{
  "norm_place": "pre",
  "tie_word_embeddings": true,
  "init_std_o": 0.00427,
  "lr_mult_qkv": 0.4,
  "beta1": 0.95,
  "beta2": 0.99,
  "warmup_steps": 200
}
Each number is 128 + 24 x the weight over its row's rms, rounded and kept within 0 to 255. Layers, rows and columns count from 0. Numbers have three digits each. The size before them is the row's rms in percent of the matrix's.

# layer 5 MLP up, 1024x256, rms 0.0933, rows 106-214, columns 0-127
106:171145101110118123124130117122123100127143157103123122141099181131146132120117075133058133110099113151100111164119166095145134121123141164140110171135139160121178134127134109123180100131152131143085088135095159139140111112122137141125114123115100100126169110125148165142111148151128160097181129124087146111132120136140102134174143098150061107132160131110138143142109107090082140091132
104:133112123124122103124114134132107141154149132126148086113136129146160113125102123126150133094121146150126109157079177152140115145116138146108124157130150149161113120156086148135118082099122119131133103082155123123087091108109126148158093145091110067131154115129086174161160163119101145093159090107127117158139128107158128095166155176100146144155185089153161135143172122125144105137135
096:109131131113137116173137130120118147126137116111149138139057164105146116127166118143111118140152150164151138152140167110143125139147104128120119121192124168104149113093156136106121160102101179088105131116139127138134094160143116128116116138129134123134069083181114158138081091108119146139154136101135177041165130117107120125106136150114085125170127136150141155127130130173109106182104
099:138126131162128128156136134146121151114106098117159153149132100106118071103079149092118151114168119119131133129115134128159117141108125121122117110112134169117124162110145135137113136089121149153126130100148120123135163168132134127139163079106116137105134115099116118121130159151090138153133175144168098160110140164129167158151140136092126119135113119150177121117173115091101148154184
101:090132142098095131111176130110071146103131110178118127118164154123174134143166074150119089151104108160126153073079151138154141124142135099127124148143105114100110138091113160127133148114107148106137119120143132200106112133090142130160123107119141129135137145099127137121152110133176057099144142096153151096101080116094100084135141133129150132145160140151137164101113112118131153137176
107:095168123166151145152129128099162143154133148124155155115108129131113135104077145151122108129120096121108125185123103157130105091130096128140128108132162141108153117124110122097155154103135102130156090122172117166149137133114117099133152094136090154100123126096136160157147093151120147079164140192130109140133105166117144135095103138106107125104134105159135134134075129135118158100121
098:112140111143110158145127118135145135109113156101154126126121104153091160141134145135127096144167137173096120127126164102118120152105153101113115103147111142141135109198137106135117129095101132126152135109103114126092149095128091122166127143156122138102121114107137123177125107107122101118147128174104083142098091155133118130117138135160115151149144123132123180119130119088161091126146
098:071131140130104107149124126117143110103110150151145122140156143127142142136121158118072126127100149124132176160147118116141130166095154168112110138119077109181130160107074160134140128127118154135113110150148100120142120123192123143155135153178130131164155148094111108149084118129139179139140130113125115099149109136147141116103136133148112139156102131101122147149123140128102111156141
106:121166177121104119151119139167111112124138132128135138099087099109107132119134126154184135121131137131080140125116167170190118148129076162095124101115119111173112098136120126117154124128142108129136122139133112145160135080152120093132075150156111133091136158113108114125123117118125163119136128132120123178111144118112133117151133092138102172133105125088114109122141149119137045135152
089:128136075082134156174157103110119127177130135130131165115109133112141120112107152057130148094145132128120094112077148134147125150105120163115132151150098124134119146093074126131141140125126112110117115152146112063128126142109139130149067083148144121149124124125114127143141153101102135093172144150147122128075111114156126122118153117111168110111083145154133123119132146101158118115124
105:114146129130067140124140107128109131135127133135158086105133164142112120131126166135113109099112121143126153150125078121120117134129133151117118141128137102107100147098168159087142178119159130135143121138118098176128142131084092144156103147144105112110167139118130144142072156134114102093150145125168107106102162122105133050118166133137140104061130120152131145077122133153159103112128
096:141159099092157150118133183133150111092130167110162158143078118113095138134154110138140173176114102099116161128103107168111082084114122102146102158088092109124136171141151165123118168184127139158119134127119124133141092157138127125127104095103122092134120128137127152160141122166115164159089130121097136143135181129136136165142086124116157143095101100084119089109131174135140108128196
100:130120171154146137152163130126155134139147110130148152116138072107124124157097123124053133116143172094139136138117149140131115100148116103110120121134153159119090164137140107140139112134169113084086155105148090125133133115145118115128141144131111123118133124172111145119108170165114106140125100165110108115116183179153100096101117115115103116120129105145127143149157174131143131103172
099:129118112066086115120113131088146118147135115138130123106103139128093129111099126140184114124112116095128130091126135109105131115113113128079096135137164138144131129133133117116122129202174157148095078110131119113134104150097129148123158192101073129110123154111126142131126122158148130182115156112125120137138171187151105156076132133092151124109140113129083125125123119156143120125116
100:146080145115158159142078159115150093161126108146150145106127144168122103159124126125136137133134089103124139153092115124114154126085080141129118140122132106116176114111129123126096185146127113145073105141127062144138122109102141142120149035110134105159115128139108120137139119127146139106103106097082169075130148138148154120115096116136129165160133123107138170137105128150125111152172
098:126173090123164143144138172109086122131120109165111110155146105100102133079141117151120134093113097145137137158137180153085122147113107118123121126156095118088074094148135127147089133125114161107124145132095118102124101158136160120130111146151141119139126143121122096093163169176130147141108160162167117138092126148177125126122101086133118160161116128112125139131122128130120141136146
096:142110110146159155125146144153173114094131099146106122116115123115119123151138141159133144129130136163128124131121124146119085113115144108158127084181112166119131078107169126156124145128121090113073159115145128136118132145121149131116122140105121146119170139126163130146118141161171121098127114141117142166096137092110079127166136143156118079105094153144116164115134130136133163143145
095:143144098099127111132141144107135066153153104151152129094072168156103143134095131145129131097077106128090150134102123175129132144088128152105127098120175150139083114116131100125096111125121149164147151138125082146150138095090139092146136105109137118146137139080100116128169107144110130104148112085087146128119133107143076110125132151106135152080129120110131149138141110099149082155122
100:120132143107108133074116137133152133127106143162105131111147087152130143186109128159126108171113094146116139115102150122162159170103171092159115161144096136114124151105119139134126154106160112117157150087143116110077098137122120169095119137098174085135125101125114109136111103168087082085121114149162170122085110100128155110117102158110157110159133120103128110112107145109150136129127
108:136134154113149121121133124089142119101098076129122126143131167125165081100123122145106152145127097101079153163159169137139179140128179108126103140116123114159157133172044144155127131126146130133123152145127093127113132093149110130147104107112112108110157141132125113122151113143130142108152090148095135143144128070101099132145107120129173114120139127119148102132096160127153082111102
095:134134104138108094121115144117143102147172129172139101130110121130122171133091099168099142134120144143118128110121120118170068113151089166117137118136100163123126152110100101087124160161123175102123095138136106133112089114119123183134116144138099100096131117167113125143106119117102150106182174124098111133143163123146134130151122099108100119118144146105123139138161129158129110110096
101:130169168160133132105103088115162159113170140112114161127090122145156151114150097172126186194119137139110104103133101167158136135104112129111140147147142136181134155124105153133088152156148158124097098114116147145128099110108102154154105126120138093174126151119069148113066124116122129121124157165133108104139093112153175118152103117158136117089139106138115127117131158136132133144112
092:175174139130120165158132133169144120120124141115127156113088154167143133118117124125148126147174107117162134174105072133135106134139096123137128092144122143088160148173145123135137142149095109199143110147088082111095181121132127192145154115144098113078098077152132145159116123159146126133128111127082153113096093140130181129142107138113146135099115139135124140135145156137106161142139
101:107152139118158107105101137143127133116146163100144106097130146115144147123097098110132147175136107152123136138133142125124160147136167105083159124142154146113140196132118118082153125105148106132139089123120134154101098130124129104108150146145103139137171115118124137118117140159080167134163145093109133118104168153134076117140125106104103136147145124117129115146182109116092126129103
099:090143135128112141125129137115149110144122159131168088113121103146149116081098146124101108135131131155119149127147140119158115125108136164099131152129129070158132162150079087079096136100118106151148159111140182147109122158117174119133109154135088126079111160132117097127110150098123165120147148123128122163137135145110132123139170111089158115104108136163147136110169157133120142121122
094:143087134127141144135129142129110112099132125084129105129107167137155123126140153121107128142099111159083176137132121075144110112142097133152135108111125140159121111109097133136126168172133124113117140090150108107100138125184126155076125158099139131136135168137186117140167142145123145118118141101118158106086137109127113162154113150123112149124112116142168144106079116104112125166133
098:113145132100126127179115144159067138125141171075142126152084140131183155114135147154145121100131124129135142143135113146119102112176161111162129126102136140170144155111131128092136124131156122144107135107118136145139147154153141170118149131103131150110167117127098183124135164107083130087132118066144156115098139123127099145096140175099096106125149151126115111157110166123124218126118
095:097187110073131154134173126115073093124111145141116151132096079130135110125139124146152088112138102131115099146111135167144089180137154149134161128158141093125150127120137134131122126154152119128086152161153155164143131111118161132113105139141191122122160120081085082151095086088123143130112093139160103156135137121125118095133115082121158094124104127120164140108143136112116148133121
100:138069144159073127141106118164137117142145129127117125123149145098110143105147120181121108116138119164112209125101125140151148141165098159102086172077103129158102094104141144111107133120128135133136135104167103122146084168138121131135137131148119086098138102145164155174168136130092155111114118145127131154095139131114101123129137147143136106137123155106128134131107092096122098156099
108:118150103144154166149128137127110149112150131109120159095135101149139116088082157131120118105155135115119109143135146154145135118130167135115113166150123185118111113146157113145126112106173124078114102132174089135076118097118146145108110113186160099146102127142101125129135144089118102113147106149100136158101124136163140125147113179112148109159083098111131150088151107149126125152144
100:147134130103179109143088146109127130057162108095103100156139080130150143122134195146171154149124130095116135110140132153141113144124154137110160157140126135117133130138102114170136090143155116124119137135126099124122091124108172111127099084170163112141154108134113133147101142132118159141141132179113104123131113125158127109125160131146155089125117129113132128101129154128165106137102
109:126111100134104155133109120154095132102157138191107110127138113136132083130106128130159159092142120141064145118151134146171126126070128150166112119127066093161121128140132145136141117154099131149129138100127110114107132134141164125128134157147132174091105163140120116137126153143115105135166133094139152101145144127132140096183134148125141092157103149121139121136142110138117130128114
098:121108093091135156080160115128112122123127127064139177103114153135098142169102150113137153116146107124099104107157099104169126154126166149138151142130162171116146146114158146108163140167146176114106136123108105142141100133128154095102140106145125116137121160108155121112146131088122150088150137158151162167125157134094110106154144118116135092140114119159136100174176139104111122125118
103:146136130111147169158126118107138128131109130108156126125133127169104120167124111142164183109079136118167129126099112133093119119145134136140148121143192149138074076087125121105120124151124112124094104099144140141111162148080121128140112091113116134108135081094129130085099155146097102144147134095142158142101109166137062143129089119112123114133126135125142128166135137128107118140182
095:159126116137130120127176132130147124180108130086128148124121148097124127159145121123072102101140057123155142106120159161106174142114129110114140102091147127142135135119138089138153104143067141136146110094124102100115138128127113108093147131094119100160130159116184144118140158156102129164154107164153155137122130106129116088143125167120111126140161146091139186132170140155082095163157
096:181150130144097119150146175125119148124103127133105109124088101101130170148130145134090167120122195172174133129153098086112097137114097146119127144128138153109101120153139150137100149137157149099134101138146120157149086140136100141115110090120117144080100155118136159143092119098133117073112171211105113129113139131137113144143170116118135114112095151136174138126140105123115111093152
108:110101135126134115116107154118109142157088128110143090098135150141106146127105167145106139083104130176096087121150141147128175143107128131087147119154113097127179134108096152109129062105116151128145136165105092107123095159089157133174129098118120103108141065153139097107137058144134159143127144127141143130138107165118148136162141160114121175143138174102115141090154098153059131097121
098:121151137142125143114157124113084144109118127149119131120162092139118142132161112122111089105119093184140098190128123127146151139115142099123109147136146115158161105171131110132121121145135184123148121121113158103162120097113089118131123149096079140090125128111090148113146125117114149109135112137142134139124197119173115114116137127136156096160122118122116160137113186164077110102116
100:127125091108128127146115133117147140121108123093081177150163123106117134148107097199163116135118153133101096098083111190128120100128130155102110124156133136067119089127120174141132124109169115124143141108120157170121155138114157113137161106160073087104114106157121133154152109105121113126131142084177085155148113100133134129124148128117102089082118134134111127147117155134155130102155
104:163104092138090155102152115125153142103141122144130130141135133162094150105134134120112096119105100110145118101148127192116108120105093105101152127154138117133136106130075132108165153114148123156098143128151132118138116131139101113099086126120111136125095127173141146145138138097129121129135118154094144153139133120129103110153101142113153136154109123123134170125157135154131118117091
106:131092142111158126147118119144140109074146133119115109117181166094147162114160092145129140167133147150111112166108130160179099131108125132105096137152158123145105142126144091152151151145096159146162132125148132142153123148116151098173126108128086106142082167151144117141125153146118091166144117111122153117084121159121105105180137117083148108118127099151152150120179117115114180146091
091:161095127131111102123135131124142081123111107129103128141113122147122108149096176125160156099125124119107143160115153097135109154154184152142121143147143127102153152135188124077133167085166089109127097116117130120125100128094124146137069145180096110123144149125104126125142125135129147108133164096139169159177188125105118107171123191138093088110116075150166129102113154124071095131144
102:092121136133087132130128083051114134162110096115126169099136094128170109118143111119115149110143095104132128156104138077145084124170096110154130123171157133145113147129109135101142137153090167145114170099133162182139152175122144139111101086138114166105126161140112117142078142111125098106123156117137149129105119142121158082142100128113150109139144152138147111115157154099145112128132
099:165099135099122128113113136133101111126045130157149152094108118131144133111166166134156124084141065137158142112128136133137144109105083157134152164114118168122113162131134110120130141112095127085112153089134127147169130134122141142151117149120125065114169079125095099112106164142122146110122107136104121127155072121069113100111124145148138142145146108134108184133124178129119150118149
106:109121141107125113099126138130079150134134142142162090125102134115097129124121114172108073106160128140118120090126152117115155149140127106120086106131153127123176095174132134098146130124123101129111127140136125124147109119099122102103138102121113136117158067160111102098165142142118081157138093109117142169110135165114123181117160176104142118139141165118131116159108121117110136106134
096:149127148117115115092137153112158153148102102106190128133128121123119166137159136174127089100129087135108113115093152127128133136108162153120137177104122119177161172114137140154147139154140167115121109157087083150134159109103149171166121148175129141091122083141106121110146082112123124135100106174145119164138139130153184147144107123106117113113159103112150122115134123092108138113128
104:146163129130125128147119128145129147107121104156134111137119083105126080125124102092145123121128106129143138142099108170150134121123135142099092125138106137157134107085104114102118110135146143131151123138197102152141140122146147115133129116125133135113135123125106121148093158144108110087133121158178144176143142142148132148120127081116116117127130174129094115156150139111120125177141
104:091139110129084157106126106147115128162133148128150154168115153163134137160116101165170116136100136154112123074132150147128127123158107138116136174165139142108152108148124117181150157136148153144090133172117131164093116117119149128116088126146101136104154159105113129148144124140050100141110143119156121093150121132151096167161087088157147117150148206136164147157111110150116120099141
106:092110100154123139162127177088162135105130128090097088131104109124161166110123168148159143131129117099080107119179139136131111164159121161162105137136095153159117145176133146114132091113150100117104150142166093113103106116151157123127118133093085123129118110151124141100136117111120129113101127151172142121116085144132134103120147112134138179147115126120156127152159131138112104124154
104:150098076143131176128185113090152115088158157130103109115138106128118097132148138202076171113138136093118129139149107104129185098110161142094146115122109123086166096129135147188113123084131108125095141158117126201142127115135114145124134135186152168113120147120144176099125112098075141120140149166136106119100147138111126134147149095107112142111156119138137137174101132087110096125129
106:121111165139132161120117100128134124132171128117158138137123130114166154116133124096127091080111133148145144140119121136154131097116124133086130141115177186174174175138086141113144103129145113130117093086148144119136108090119123131129121117131161086110181115128111135121130110158103105154167101118091099128095116136134159143114150122087124126130125126164141105137144124124100102084169
108:106122159139176091200117119135141140096143107133135121145113093118132106138110135112118155114142088120122095065161129131137132128161135141096104128179141104090146134130142071116162152115167120138146135137144131101117091124143140174127115101116164118175127084153102134127138147168120150109118122126138133141147126126162177146146140117116144141113094139129143126075123069135128153147155
097:139148136096123126115104120106141207164142078106126120097110115098123091115096106139146146103131153168089135130184135112127102151131127145107166113117174086110116148130177102091169135153097117171171138134145116163152132141102108136109115098121150130131124159116115092133150150111110167120142132110113114149081141155078124150105144153146175137143117136142123148090136100137153101113113
109:125112162149106156159143117134155128144166159138107114092151093128112097122108134134104130155134141127117109160109118159154120108086147157134147129118130107104104118154073129124140130100147164138174124118154129145146101102110147164159131151103064098116117104141134114160134103140107156147122177127134112125126144112125141135141177105145089160132132146090159107134144111122127162138113
096:124122141130157124109151153151095106149205117102119127140096085108093114133154099149136115109141134159143144158136104113107153164135125090095149119138115138190136113112097127108106155105112113111132106122125150144076092116064141167137122111149119160106157126156115111134120093147151122134118144165145114165106133108134102132096109122107132121131126164132120173174121139113096147148087
092:141137114136121108136153130108158155105109129099160137130131151134102144089158107137153100151141124101178144101145137095114097120149139097155107142141139122123088130135135109169156122143173127113114159157134136148135118090099131139187170126122108145080101143111140115113111146154123114132173123171156146143151114121125187160141111136142138059134102108124166160145118154092091112119128
103:179105104126141094117141129152116148152146135117165141118163103129134130156127100126106151127109092140111157125101084160091172149102135121132150162108144094146141124093088124096128177089142119112108143165107141125121081160135100079104073141144084107125179134112112098124192099160158140099108104130153125101155137115098148118151132136111128121157130116127157127117164117149099126118117
103:109195119123137176146124140133143088129130085109083152141122100118104109164115132148123108108083094077079127127145132101130086120107143119148147147145119134134135128120090135121110169129163149130145119130138122168170141175151152157138105163119082135152156129146119128150133096128131124111103125174180133123142133082148141117153123119101155143160086154138112126184067100146178081153124
088:135141115124167123078148121120125130110118082125145111156094117111132134120123162160148133154088139159101110125132133099193148160074110153131143141146133130127175114118140125149086132102176105151130137122133079124107132149167127123178124168137143157141110135107078099160155053129092110105142093095125121168135098143173118147123111114165147061116120111065127134154130165123116123130108
099:136122139124138115160183147167165127108162126135131103117084118082127161132117140130094161115138138094172137109123092134150144110152135129147161121161178150145162077141106149129133118109099155104117127075159099122087133150133107103138136137149145068119137158118134122096163141128113152136131159145135115121126130164083153116096089139136100140134123129129138104144171111168129123116112
092:124129110067137153135132160158087104104122189118152158147123151126118112144088147119146130101117118175125160112106143144132138112151091111108083152105145123162120130130124111139156162097156133118118112116105113120127149185145148163135136118125090112112115155156160155144132092108127138117128115136112158120122137182108092138103158134128093111123133130135164123167102131063103141176126
095:173099157101146106131110108092078087125122118112133086100127143120113130150112112125075121096145124153121115154137118142113131087164121123105134139150122124136121147145147142113139121095144107132158138121135143099125175122158143096187127144133144070124128112113122148110146116105149121139147092122143112095122111124178084122114096159181131136077078110133113098136126133137113173120114
108:107119075139095114135150113120122119132131138127104115135112117108123132145135119095110099126132133128161168122142115132143110126074141113119140115172137134143121163149135120053086115155165108162168116137176143103121125145135166139115115122119142131105147098119121083105148141118136133100145134105133083101139113214170103154137143138132151082128128113123137160110126111101118053115161
092:104122123099084141111176124133153120130131128110163105121111160130092120140146114136139111117159160187119125175151139158131147116100111112108106147123149174141162147116145114136093128144141105106134098105099150115159135154082100120162160096141102156112125173155125158114139113120145158148118139152068131144146178155094109136098083150108128081131149119118136191142140116136092159122085
104:121092113123154096131097131135150074146134128125116136165116136133155146151166130145105096128093092101145117086132123125072101158125127135081166129140120170049137148096111101110148104168128153141159094127136085104162109160107111098143107149114103077148131136170116100148160134118107089124145090194104161134108128108136124112154123159092088110096101172150176117131153107139128137129141
102:119116091110100130143146097135151098131148119099132126124167169118146115118169177111126140133104115123069102088106109175143101134118091149124141154120123092138160139115100119157104114091097140149141132123135125099166069118188141134170136183135127141114118106125112162133118116135142121091150170167135111145102146140112099137111115148125167167146115144094141120130098184157140096151125
100:121159138119133145113115133101128096147122114098121100119108153097101144173091145136097138134169121121114108121133096130113093100149123096135138140111170149136123140163116114075161093113122120138119158140160142117114105116087116123146087110101120152126151140148114131097102138104073120142155108192141129127164124154117094107152098147101143128099137118155110147156174133117126135080170
100:122105113155119125135142152117133171128115159118099121133108097112128124142137159175127139082121115182137150116175156135137134154101124159192113160110132087178144126100108114132169125106090117182180116103125086128137105134106133103149128163159095142084132144161110147140081109086119124094125149141096182117132101149098111115147117141116132117102099130118125134085124141108184108122095
110:106126136124130161169105139124120162166163132181139134142121122142134061127148120121146145086114115140122127114101113122112150107114143134119130107125172144125135112088121151127129092103110119157141094133137100079140095179090123102126114107153114124131116109145111159116139152133132078123127167176135124113138156156155129123158164151090172122140137119132133124111077126116113104130138
107:150117085116138125160139132115178133135118115129161130136136153128115188149120142074137132120086136121109135159145091097184131141083128112123080143145152101126141115123136127133135143127136132121102090141114117105129100128142129110108176126131136109135118134152126130103171117136131095132166151126113110119120088122133112113103121089113150096116146137104112179087140170164129128121131
093:133157134090141129101175128107112082133084108105135126163146081107124137177088127164086102153142124095086126119131139102129151155118114139089159094109113105156111111106112105130101140128132115135187109122146136123114130111127096129149133129148126107128150166137097096142116181113122064125134134114101161138125111133124132135108157119141140126126128136117125086132119090156091145128137
096:119163125178112144090124121114140134146129115126148154164116130107105150147125120137118138153118143141099084129162136147096106168172079097070160112137118116136127125113132136096146094129110130137132149131073058145140122092105100129146138120107088092114155145111109169130126143129139088147125112128131169122146088108110085111073192102128134136158102125103093132109138112124119146095149
101:137110105109086119114116129141142117160181085156123128140146145154095108132154146097112165123134094144165124141111085139071111124132138109127108115092153152117146113088119167139129136132161100179107133152101141130115094113094176101122087126151087117108080159137117105120133127092149169166125144136117125112132110125136152120101153109120151108154117098133154143150120160077083122116092
097:145119163121144147107093159158133167085095136109161111105147168122131133120116103136099108140103089158110158105156129145128154159139149101090148129150139146108115145110125128125141155105120077114131097135122108152093107142104155062153114111152093092158147125113133121128142149151092104146126126148106120094120147137139173072134100105113123139164118114150101126175115124098132138119085
103:145154120132122098122110112155097136133133125156089181112126092166084090106152120152115140087131121114120099123149118128121108138118136117103152106154113128124143151167139113141137105092134152077106106137114095118124178133115163120088116181119092145115165142108107134115134145177109129147134184127107115137127140110096080091176181135152091111133141120188149162206158121142102160081144
099:071143123092142164163170088160140129127111152114126136163116140149124136169104138125079134083117091145126138099072129127150073126164096133134155132118115116139178115097114108169141115119161134127074119140136157110117105182130137116080102098146140171125168110174103142146121144085105120120115135148112165147124102096140115110106140140137114129130141114156156139140095085108097145099147
101:138163145147094154107137147118108096109115076153146120119122166122170132143140138126104109120112112160165114138114094161094149118131143115115090162148128066132134142137140148115137178116179098156122133166140121134092152164068125109122120101171133130120141145147161139094136111140173124117102126126125128109129101135095115146116176138107164109118170109145115124112126130036151120114162
091:152155162068157154089132161163134131130157091140058121167108124158133117126117130152112118103154127146147087144091122116138121123104071149092149122126118135144074098123128174149131119135158104123109123149131138096165147137151131127110099086150131151125161102127105141140109067102124141088139181141134142156119172119105130153153144110121137096127114154131173108134137136133136115109089
098:137125091087152106151116143115130120087115129111125129121106103159132134127134114120132106171152136123140138129106156120144147116171142119104135130125142114166154108118131151112145160211167190130112172184118103134125154105149151084126162113138129147147088143148166165089120177167087131127129102127134145145136107123175132118129136130144139143137132134111155129126128104132151115123116
098:099148096106097123155130132133161089140131127164106067146152116095129089114139114120115161121145155142101080163119171138182134112149162108128093120163158127138146168136126149109114118134096107130121130085148119122146129091103107135131128133131091127124119132139115156125130146122130154161125115110120175113120137121113075099109127153155167158119138130148162141118117162166115150109126
104:102088120140086108148156081083120146134145124134088117134112117119117122085109142156129113134137153082143134128140132127151089134123109136139128115127129156121102101110097110134102116137177132157080173099155121148154137126179134121103114097125128149134128129107096154131103115144180114151162164174168154097154106126076111127138131130121144202107138162130111128121109140121113150098138
097:133084127103130129080097118166134109115163127152161120089125176113147129101079114116142149155112141147142118140097107119137092113108122163114157128103129148144105135117162129143155124163124139129163113140158106139071105106180154128137117114121101096175119127090082114128104088133118126116130095187120124138177131150139140171171107171141154143103136098139132147101174159172105145154120
090:107175117100090168133104163124147107178125114132149113137102110084105155181120130149103143108099136143125112132162108169179112126126085069105105116121107162135102162101154120137102117124115100145100163145114135151092134148126114121130117127129124143141109155151139110121120116142121099130118131126128134134150155124098130107125148087134103107138141110176109144155103076126104137130143
096:113105133113160099126121152132156143140105121161118118087176142135091125100156139132143154105121132102156085100129169139132113193128109126153146105120119128171140130110126091097096112143099109100105152099124157118117136117137117165109143125144114114128103115139126123157116099131134164141172106103089113128149127132168163117147138167086128122164111085132136124124077132118101174158116
110:146157096161092099146142155131148159110136156095132120124146143154103166097129130112105131144117128125133084073097154160127145157178112138138139130116114145132162139108072104133086151172100114121115111131155123144146114125140136155126116158150099113165116091123055131099087115151104157135174105099155092105164091115120116106147121134157126138140131098112102148101151101093122150120106
085:135135135121182144133145132131176122101104149156175117122135123080129086115100092161141158146090086142133118155109106119105150125147140109127130117092105128114135113113098132116145130136117137090127141144101122132109133109130126122147129186123097107155123145121122143131072139097122144160135096109167130122159162188138089133102149111136136183086074129122139120133099104105153096164094
097:138166148101119168135162090131166153126151171130167080107113110126122100118152093147131147131137102142152124121119200148135154127100133104171092121132130058165134159143122106143157160133148151125143135107098101137146117148177116131110143149116158119142133121141160125126122120119130138088101071138100131141076165165127140122165101129150136083139102135112116123130157185159090088107117
102:113072187123142131151119124140180114090138116135110129136126106165114125077147125153137125127095110139130152139090118130130118141130097067109087117145145120120142151154105125128098149096123128146120155153154137076152144150116142108099147157121123114149153165104092141119094138110154122093149077163157131079131096110119113101132178135150151172082098144082118151139128167134146131152124
099:126131148099133164139122128145129096133097123089134113087102091151146151155132133135157115092093143114145143100144156078118165129128131130096118119120123136173172129112117128119143140136120118145117150097140099108080175131140163157156135141136147122088109154101107148114187119170124142095125104145124175160147154127166147092127117138144143144082131141130150174157061119130134105064141
104:132145111096145127128150168126134178155165095140141119105110122161150122128098114151128132147138103148128117167134119123104094088093103131092185155114154148144130132146131155155137096133145098174128123127187111149140165134119144089126143112133104147063129121133117144167127094167132114111120142087140145142108144115136136142117074061113163110144146145108095142098081128114162116126128
112:100080112147150162103138123141126139115135121123127103076150112116157097157080149136138107137130126147126070123161111078149092097126149134085095156114090129106136146079145146125171125102142137148128095072121097151098131112097148097117128120114090171125161137136132173176107126136109135117115093134143152148112119110143115127113125147125162131114148150117150135150128136102099177118123
096:113141099117113109108145101127137159162129136132133142175135157158134139113125125144083159120167179117095112108124152086155106125100126161138136131155100147174112138101101173156158109164101140122133124130164119151157107108141116083122115171122128152124111147125144131119108146077108130079159109117089127152085124141148137160147132181152105149095098145169177071125119103187105100106136
102:128136136140126112144105114153175128144123128127172114122093166129141117132150113153131119146127133084094142135141168164083111169156153105105126129160127095119154119149106125096150136128130089102145140101185122163166104096091147127128143130132110103157139152117115101150102129125130147095176137146138140157126140148139173119071131120159106103151122139123157107110148144092118072123122
105:140115123113103137123140162103144101131134080113118134116141096160108149093132143161160138160095158181176121080098129144111110129137122150113100143139072096127123114163074131152111135115180121133112119178134092123141183109114180111106112109131119096080128139124145129119106162147147128100132105116169150125088126151133093100137169166123138172132122176136123111128121097129130139099145
103:060145139154125097122096087155115116152125173117173098130129128138058158109154131139165149108147128133132149107130097133159085126109090151140103076110136122106126127159138150131099137117138154105145090145131130122107095194102115177079118093150099095139145163154111139143134099113127129122118120092147111122123097100117114117124120146143118097122121104130156129145145159133166097121163
094:123144122144097120119093112128120113136127104159083061114134092124058105126136134108122151079182122093126124159148142109172142148099110125110120138149152109123153131157109098116100118110126121119142142143135151140132093148183110150095117104057105156087133128102158136111141175124129125117154110139177105156125149165110119108097166117162124106120141108154179182134121139111139071116154
086:111122112102127173133128132120145099176139097130154106156188147119147117135146161120121154128153099182101100117164169141095128153151133096153113129134120126128136131121104125093152120090091131146115135106118082185093165152119115103136100171156114134131165153132144159104156115151138136172134082145108135137101201122144117109098124148125104117164114154136131160125164116127112128105136
109:128159107160159161111141115106149151127083144116152141129135082128116138133136128080142133089116105152136181118103141163112167120102103146140126138124193113156132108114136151144099142123149159189113145098097169129172128111116095128145102139087104136144099121120120115132112096122168115161138117094109155126112128159143127090140139093123141141147101113179130171151108158117138127122164
113:163117160128121116145111123135151161090138135093102124143120110140111099138126150126094099109142140114097159112113139127106169145122150138112152162209146126154145116111111148163121144109134136126183141179117115169117123122154110134140158130149141114152144129158107125077138152125114098103131137165136127134128128122139125126113168179087144147146162155118082113152209126125147148123128
105:137148153122118178172128176095110103161139148124138141142166107104093126116095106124123092112066134089134180123125139141142136101122133117123089095124161148116116156154135108101116135108136183140126115094108143153097089106170128141131112140073136115119180142110137133154134135114091154116116141152124139160142170123174072109141102154118089095154125136137107141129148149091139126135134
097:133175149146141157149137119123127160126086108135120097135091155136086124121126086172121137110092112114120118125140106150150118143092137171136106131137151125157105133122128123157112129143102103152167172137135113112139155092131131092099169147074107132122127136166140152109135129126167125138134130120170111130121146111136103117143130122133163133142105128165163125124107178107100169116172
094:110139146122116135158132121116130117108185129132137136100154150050144097080165126094127136111166118117148159130153152153129156161173122097115103120135172141146123124153073161144147140139134128147113134135117124126081118137160152105161110089137115131108132162145123139085121082102123130170164105135093118106148123169151126136118131130096130143072142114145112106133133127148125153147112
096:122096114122127155088126130133116134127164111123087131105103146106082108179162117136087144128130112133127127092148168122103139106139106149097158100149099152143155122208129154089131167134147130126063137147155147131090137124108124179124143092196120114124088141121100131075139118130100154137125135085134128119141131112079115118120126101126116099133115148109076141124085123085108117121176
097:084165147130190103147158135131182148134176134135101131123088084156110106122117150149102137130117137168095151115133117118113102127108099104106129125153148146124146080133141190138147098115158147161133130142139124118126178141103152121097082098138094132144043190153177134124125146079150136126130147118118134152095127118147081131104133167090141134085133128121116110116137142124091132131139
097:135113101133112115121147102120114137128119135105144135098122146156155164145115154160140187181161088103127127143121131140181068143113064112097108121143095114124149134125128113155131136119141133184147132114146106076136154107152111149116133171147102142106130168134113156120163123137086135106127160135141156149114087102120143139122126118115110140130097163140140128128117165133095161129132
105:137152138151131148159124123124127083106181114141126088085104105142126173108153119136140165152143123137122129159110097149130126182124093149130150140113082131097107122092122096129158159143128107147123134126094120171087170164141140102142116130101114129149124111091132097100159157131088121127117126087146118151131129110174133132156077124119092104112164142118123103158148118075121132119124
108:149102144172099112115135137120123144140122153144135152130151135130108149132136125115081120127116151106139116116146152127153085082170137140122082096108106122133108144188110124061120095158078166137177102117116088180119134143138157176150157124136086098123120145172116126132101119115140092142151152160088152136167138145132141068118145125120175097133102109144144102121154135141091111139079
090:140120102102104141147149097150114132159150116157125095150109130134103140140110114066164115116118165141108157115145122151112105124123075152084087109142091147084140162176151113154111148107079107124113138160112153138105132143148111143116143147168125143121115088104112132130124206096114114167115103134133102116116143148125087154148155137105128158133123114136129141107155128109121138127135
106:121140162134114124125088091116151103131108125066095157106151149124115165101109133116098178150111116107125137106117085129174081159092110119122114125118123137139148123154141084126149153138128102108120154133122127123121091134129161115131092129124126118158152104119123123118085102157097133092124140150133097099129096116095137165116135149104125176166161127141122103128185197131100131117188